Part of a small language model's weights: 162M tokens.
Each number is 500 + 25 x the weight over the matrix's rms, rounded and kept within 0 to 999. Layers, rows and columns count from 0. Numbers have three digits each.

# down: layer 5 MLP down (transposed), 768x192, rms 0.239, rows 650-689, columns 144-191
# gate: layer 5 MLP gate, 768x192, rms 0.24, rows 651-690, columns 144-191
# up: layer 5 MLP up, 768x192, rms 0.248, rows 651-690, columns 144-191
down650:476545568527518519384527509468495490539492507468478470506489488512512492506580521497553481515499490501513510504488508503539485525482452503513504
gate651:534506540530481512498514507488472489464501556465540493529495471484512536510476514518534506479482505436516506507478495453505519535535501495504513
up651:523497517485479506503484485498481529443525525471498473521474441530490540519464499445484522463493541512509521506511528467515500480488482499480472
down651:493527516543529507556540480483526512520488484488494521515527511484488504502520513471515476523455514478509492482499500526487490467526494485519492
gate652:483488510449516508504491523507487519536506508441507507433518477528513489482484505495519519478534534491504550491496463494487456529475502525529451
up652:509526513494480494558535511532495494519506511519490503492523434463526473523499491484540522509529529503459563531489461557536537521487519504502474
down652:509490527498512484499509520527548441533496518458479523512484491488509493489485510448498538526518524491491506481494545503513509493527561474476487
gate653:455470472529522451513513478452485502497514474522542517493478507511520537490518466519527532471521484509415522440490529497445526548523496474501523
up653:471453493508527420511511504486491493506487459479487500494482477527493576510548489528500532453533510534437474478517549481469527536508486490461465
down653:491516500488488537584513494510484492476502489518484531526511486483544490485519496521513513542499527486419457491518513503546545500484511499518527
gate654:494484503471509519491474454466467481498476507473495540483472467474507492486510510543469483515483490494459513571528490523532486471502521506506467
up654:523528503517489530526517518490537528484510516476506474512517537527517511467489497486526511486489521497511525485495487495506492486490487502521491
down654:556495496525491502460549494482488532458485551474528475527510497511506525527511502538492472529503472504501524463540516510488511560493511497505482
gate655:537496547499508535462514520491490467502520506544518530472511509545462463498506492510490506556507499488539503483525500522488534544524445475516481
up655:542526506495472487480514500492501462490468494530560505502505526488492437517494482506507557561480516484511510484519475530478516531518436504535473
down655:457491525491500491539525536532473582528463505465520501535510518541504520549536446506466531491489535470454520488517480499567500542449494533524496
gate656:505484495524515498520536474545488500487517487501501522484486521526508526512492480522482509510495498496462494501482446475479507551500457493495475
up656:530502506505470500505510507506471470504519503484498502517487496526551492511486520477471492523519466509485469494502478502486483507511539509478478
down656:458487489470523529512512463476537483469463461539470476485465497483505509502510494474495520468519523502470508469499491497476513479529468531529534
gate657:502532502491498520517493498492497487537506514467479485520517483478514499491479491477489482487539492515441548514541496507484502521453500460506470
up657:528508527486488473492523480505459476553507523493484486496520487524503517536491495497469532511459511507484482519520517523524413528524501485535538
down657:513441504492519501516470519560499518473519460492517513499482508503493536503513509487574554506493489507556481521507479489521469465504498471525498
gate658:502499468513451506552501493510535510493492473496479527498522474574478417479526521513557512507475502481472494497511480530480459513537413467462497
up658:484526443439473545485507500475528528509509532502502512480526539519498493440489500500493491512503477506506509499477524456491458538496500519472501
down658:458492493516495496467503510526505530468501515487462516511504548469550505467528490474502498502471507566473500512515468493511481477487518430551522
gate659:478425491515480544544467523478477513543490503492529476484531506502530523486495531481527471546502532461482537483516517471476487492488482554489517
up659:483520516490504484493550508525515494474504542450457491478539490503513488488489578504541486503511521479455489499466490479495543545485476533490522
down659:508525520502515499474543483491428496532491494509469501493502472534496507547521467461515476454491543469515548488497484483527520450540531483505505
gate660:477555502491491535528551492419479489493471546516499520502538480512528522545489465497485478524495486498482487498536477501488467512538520484457475
up660:545495514490483517577504523493498501453443518496481510528530493492519474540517506488545513495525478497481506514534505512541470527521565467438506
down660:500504503516479534511497496519524485546468577486509542484499505500545513462510498499500498490481542488481552475525507531486534491467515436549542
gate661:520468502486509468482469500500503498519478519513474537468513509521508521502495492524447451480474496494487501491450477472536493504578468504488509
up661:525474506523482518486483426494462520532503560457484506486499501480509508510467479486496510495509513486432495524523482521472515503493478467466474
down661:499561462458475510521512478503476471488496501549527546515474522544498508518485470500497528480542487444470541484486533501546480485483491494486547
gate662:504534501478508518523457483564530497506495482446487503492485471463523489482478494508489477502482461516523493514530514522466528546502506485488460
up662:469508528469481473500539497469510528553545488515464514504546457529500500476515517486505497475491478513501505534513494505468506561525437535510454
down662:508525491406501460497448489491483516487460470479480470515431547496502495481502525485444489446536470500479527502505524473506514540498485503521502
gate663:507509508523495482546477494512501504527486469495486465496501510498499513496505491510519502466495472545511508488501509478484530525496509499517524
up663:461495504499500487508497480503507536487508503487508510505526523467486497468501498476483479489463481519500492463512490540515469481497520515463496
down663:481513491533474509553497490528538495507477504496508534498522498474506497516503484501490489468519525514493525456490512499494502499495478506498480
gate664:494487477491471498525497466477485526511520493488462533511491501531526500462499541495509529515524466494512517448490485504485507530508504471520538
up664:454498472465509508471514517537523498497488513508461514479476465478507531493516458532487512514494487504535502534494508576506483503571522505484494
down664:508516494492480554510509517530505459473544546542485447493437447497512487516488520511543552502469517511510543477498456502483505540474483469482537
gate665:513557494484464491534551526520534509515529518466501477496483551491485487529503517516520477551466473526498469507516468499506510476513501496517464
up665:456502477504467513474522489521506499487493473506487468480487456478490525497520479550463518465512517498518511480506478494514490496511472503504488
down665:457507527570493514523479491510518518514503500484499517518519457534471433524508516509496493531494520487467544533500453489494498498512462497491458
gate666:502489498445500509553447492526486504467503469497542498488480501493494525507480518516514499508442514486508502501533491485521503541476521553506481
up666:490531474487489483522496488508538551497485474523515476493506477545475477492513546508487497520438520518505522465498492500473460509499504472554452
down666:476521506474497522463494527437470525512443472482480513513500510495443513540502523448513545492454527485479522491501498479535487477533512540467545
gate667:496502464497485481457510548544490520524527517479499497461500496461487497484491504500482509471507518501505487473513514485522495527483493480471454
up667:499512461496500473462463508516478492488468540499517512458503487467479511516502527536497535494485522467533506474535518475504521549482492461485486
down667:525507519524491467480530513480508445531487532517484455491524501446463516479485500515489522473474534510501504503497507475517491499515496470501515
gate668:472496502500502465471466486506497484487483524488528553483510479546506483502518467512501503488474540507510501536537483505494484537465500513491490
up668:496499514524495509497554498479530452521544505484493463530504505480483517530493454485504507495517516478479501492507518500471512507497504509495472
down668:476509465480500478497472508488455528478451515492453526494529478505519517496509478544495528519525563481468500488483513494466492504530523502558516
gate669:510476547523505498510464538511449495515482511489529521496476513454530498494480518454512460536504492452519481507507436539462438466493523482476517
up669:519478481519476504512525501515515488501454538487443531531462513471511546465503527510507483505525457484514487482479512468457468461472524527562552
down669:545479497512523472524542465534476503518513518520456497480516462469492458515545517510482454484510517485483516538457540477521490498505503507516508
gate670:467501498462517533496479530503536495505516503505503509490542493502470522466486532500511493505484497552513500503492486471502483480509515478525476
up670:524485525467499492497493485501513459501504466502482499470553505486494500459513495512537523473490512489499482509468484518532495508524501503465502
down670:533453497506505548528499500484481502509512488510497528539444496474494479499481509486481500466493520514478512549522494504484539473509496533506519
gate671:538491468452517481525498486533508522544511523463499501491540462495493496489507500430503506445538508479492491495500472479476478523533488481506514
up671:499500456469565528483489501520515491545486515470478477480514500509491496494502494483501478527531530523488486521507475523469505489511484509483469
down671:550458509540501507494542486526569504520481483502465513493542504512503523532506497533513530508532529513483511494491527551459488525543523501444509
gate672:546517482493424530502509517470467466499544518471496512519454523552483442509490522436503506434516481465503521511482470493473475515501487505491549
up672:508485470515535480473495501524500530524492516496554516472524543500493538494496470548481492494517522461528528548528493475477483435508494520517504
down672:526464515534524466470547498492543455555539482518493513477464495502507533478455514456459561557533488483484518498482429493496503470459529447527534
gate673:464523514525507533508464486509543517533516536502481503498492489533495465503480468505555493538475504536512520442480521498494488533497486527536481
up673:530522482504469452537508512479496514499505525519509474550525491507517473474488535471457480464501497521474521468499446524481485476483501500476476
down673:511525495499521454494515501489418504519498492448463505554518482469515520499555515526447485521529478530502497480447536486499490471514488473505506
gate674:490457437496470487469518486496506498514548482550525502454499511515475525445475477533488462503535525503489471485521494521504504463485510476478479
up674:488497434488488492485575461543459488502505447547479533539528487502475521527499466509456486512494504490423492441532483498511477441513449523487466
down674:529473443485488524495502500544462505518530491506517490506532485469464529474486547478477498530504487472523475456504487472474497457513469526458479
gate675:547528551473515504454527465476502505492517510486473473462527517526505494506511436506512525489497549488509481496477424507523458472530502469471504
up675:561570513497468473472522510476527484520532476504497461464506518465481480474525525468503450486499530524480527484541433487488503482559532484465511
down675:502480488504488498551468537498466481469522505510442498507479491472470528486531540488508511543486514482519513497482408515509504489507543494528505
gate676:498446478486525516475496480491481510501459489488514518501498447499511484514581543470441495502476420508494450489541495495479466523520473462510430
up676:492521529519490556523555530541523487521488543466483472511518541532485502483487461494532501520514564497495500488525463507483518479458535523553503
down676:502518483517494458501523559491478502546507484521464480518540496512511489526510485499516520466508465481487454452453489507549508437519515545503514
gate677:475514515494504470525514458502483510509539487492524465528513491493530554492500473508523467495491501508554542449504527498519476460489471522559540
up677:471493520558527504495479449469482474537512511512512483468557457527485455510508466480536456493471459503488530483535525529504487497535515522528526
down677:511474547534522486524491502452463528543437502515500498468560493494495573529494530437540470477498538568444476463522546520514500466524563492476492
gate678:498507478483499487544502506494503528525500509503498488509478501491534497532508503514533515471489489525494505534541496499491512498496504520493449
up678:507512513519503505494514484471519510546519491493493468502469500475503496496459488503532516483525461492490504534491452522539500504514546491475472
down678:529507517502527523509502518540520509501493498483479491525482515546471488499511513541483439514472490509501515476516509449489533489494504513494510
gate679:457503517517509517525492483493515509560481501491461500496505507511510533503503512515507483494468479474486492493497518472495513451505530460529482
up679:490519529501493505468501516504476530492492497489510505475500538468518503481496522548497536509520493511468499494514531488491517513497462504497490
down679:528483482461536503442526506508489508474495504507518504526472486499510486520527492489474496486498515505493480515524483475548491474564500538485501
gate680:509508508492492507510483540483487515479481503514481525479494502489492523487542527478453518501459507478512488491538506496502497490488516502501515
up680:489467464522556500517530466488506469490540479530492515491515512541528511490526499498505534446518532501493519487450495511477522480505477512546509
down680:471475503520481493522478529570471488474483487514515506528488496514507489548457461500514543515468518486507475493481512494527500500519518479504532
gate681:528520516510499525525498502503504526525501469489481467534498508477476522528461481485518484516517529513493507520486505501495525532478467511497464
up681:485495521480501479459507502485489503515530495490515471519512490505482518521492529489520475500496489500484499490486467500483522520513485497548531
down681:471492538487490480483508517487479498498511474473501475503491485511478479488543489494498503541491448493475487485511501505509515506516513520503532
gate682:515530479499558528518508467497529514459486489492476500467526507523504484506518491462488495493514521492535512468515487502489542473525507508561539
up682:453505484530526514467513458482442506468545519465469449491500500512510464502461514510539505493469528485495521494506510493474507491489545487542510
down682:505503465527543509517509484452480526499509491492456530492541539477486526510512517470530522491497549524500464474485546486522540512532476502525482
gate683:486509519465470510502488484474494476497476515523477493491499459467491482510483488520487500524493546526502491518496503506514503475473530526473473
up683:527520527484522511499502485509530485493498495521525470505528488491473477532516486533520469483466494515493494453491503516496487470528464497495516
down683:497519478483500495526474509510476497481506513512503510501482488462507513484487531499496500523541482492506505499522489488483489497559528506490502
gate684:493502472473523476493499540508504480490508525483496537520490518530482428487455483547445504526494502494536523506485484468536511472539502515544516
up684:479494474473509498473546519445503520505521520449483496493487516535499453464483507554458503493474511517566495524476508493497572485532463484488521
down684:530483525523503549467516536535500497470519482445462504532508509509478480461480435533526503465484515513528466458480504506489501447498516508498458
gate685:499477513480480498513453483496500507512490473509502461451496508539530545521479494541513490479509538483516484494514494529500492496514515467515521
up685:487493445466495480490480524519520463522483493496489501513513527524513503500452503504507503523531514491514481489512466525488481500500447474549517
down685:484531532494478527502533521465521495495530529496511502491511507510529488500505523494488498499520452460492492530519526489509532443543519502518513
gate686:499482549473474505512508525538488489534422532499519544524512503457463454479514479492523530526477499513491532489491425520466512501488544513511535
up686:493548472527504502495511492505490484497457480526488452492474489492526517475480562441508409507525524479496517480476524530513464508540447493523475
down686:470492496543523499481492500522523491518539519504501486477527487504475480522521495519477498533505477525499521498449501504520532516511486505473502
gate687:508500510510484474515459501456515497479477532503473465472483509501513490502482520494501471503469494511483465520486493515487491473456491504483488
up687:471496507501498500533466477500516491513490455505462455497489497489484503475476509474451476494493527511459484502495489497501518474481525518484481
down687:499484506462498483474496503512452484499497488488509528500505504485526496490524503514492495508487526485490509487508473488459475494486517499531514
gate688:512550547481530465530501532475484499477483491510540514481496487479471543496494467486486502479496486463508469465526523528457537463497489489516566
up688:520475494509527523522484511497514537477519490496500473488522493498540523483495516483525455513506543494481547515487508473522482464507471499499453
down688:576458503584489577477518509529513497482483506472489528480460536478517454479486505498434491554499522462510483506518492470477453446549491481512477
gate689:529454466469485534487526450450465503544476482503532506521563448532526490468498496510540460523496486490514524504528489467505509533544498503531498
up689:475464523450519471452531477511502524440527464507519476492487494518474447486513483520536489468494477498546475527534462481507553530531496503499474
down689:486480448483489544493441537497506459516504512498512550470528477481495470499525443509553459501527557569457540481523480468475506492545498495529511
gate690:517519459483476490499464504508506476552503518493478454476483484500498525488511517502515482538522494482518503505464484474529493513485498496444512
up690:500504520521497504491503495498464512449506480526532508511489524462510503494493478559488471489495503520522520499535501483504475487479499470486450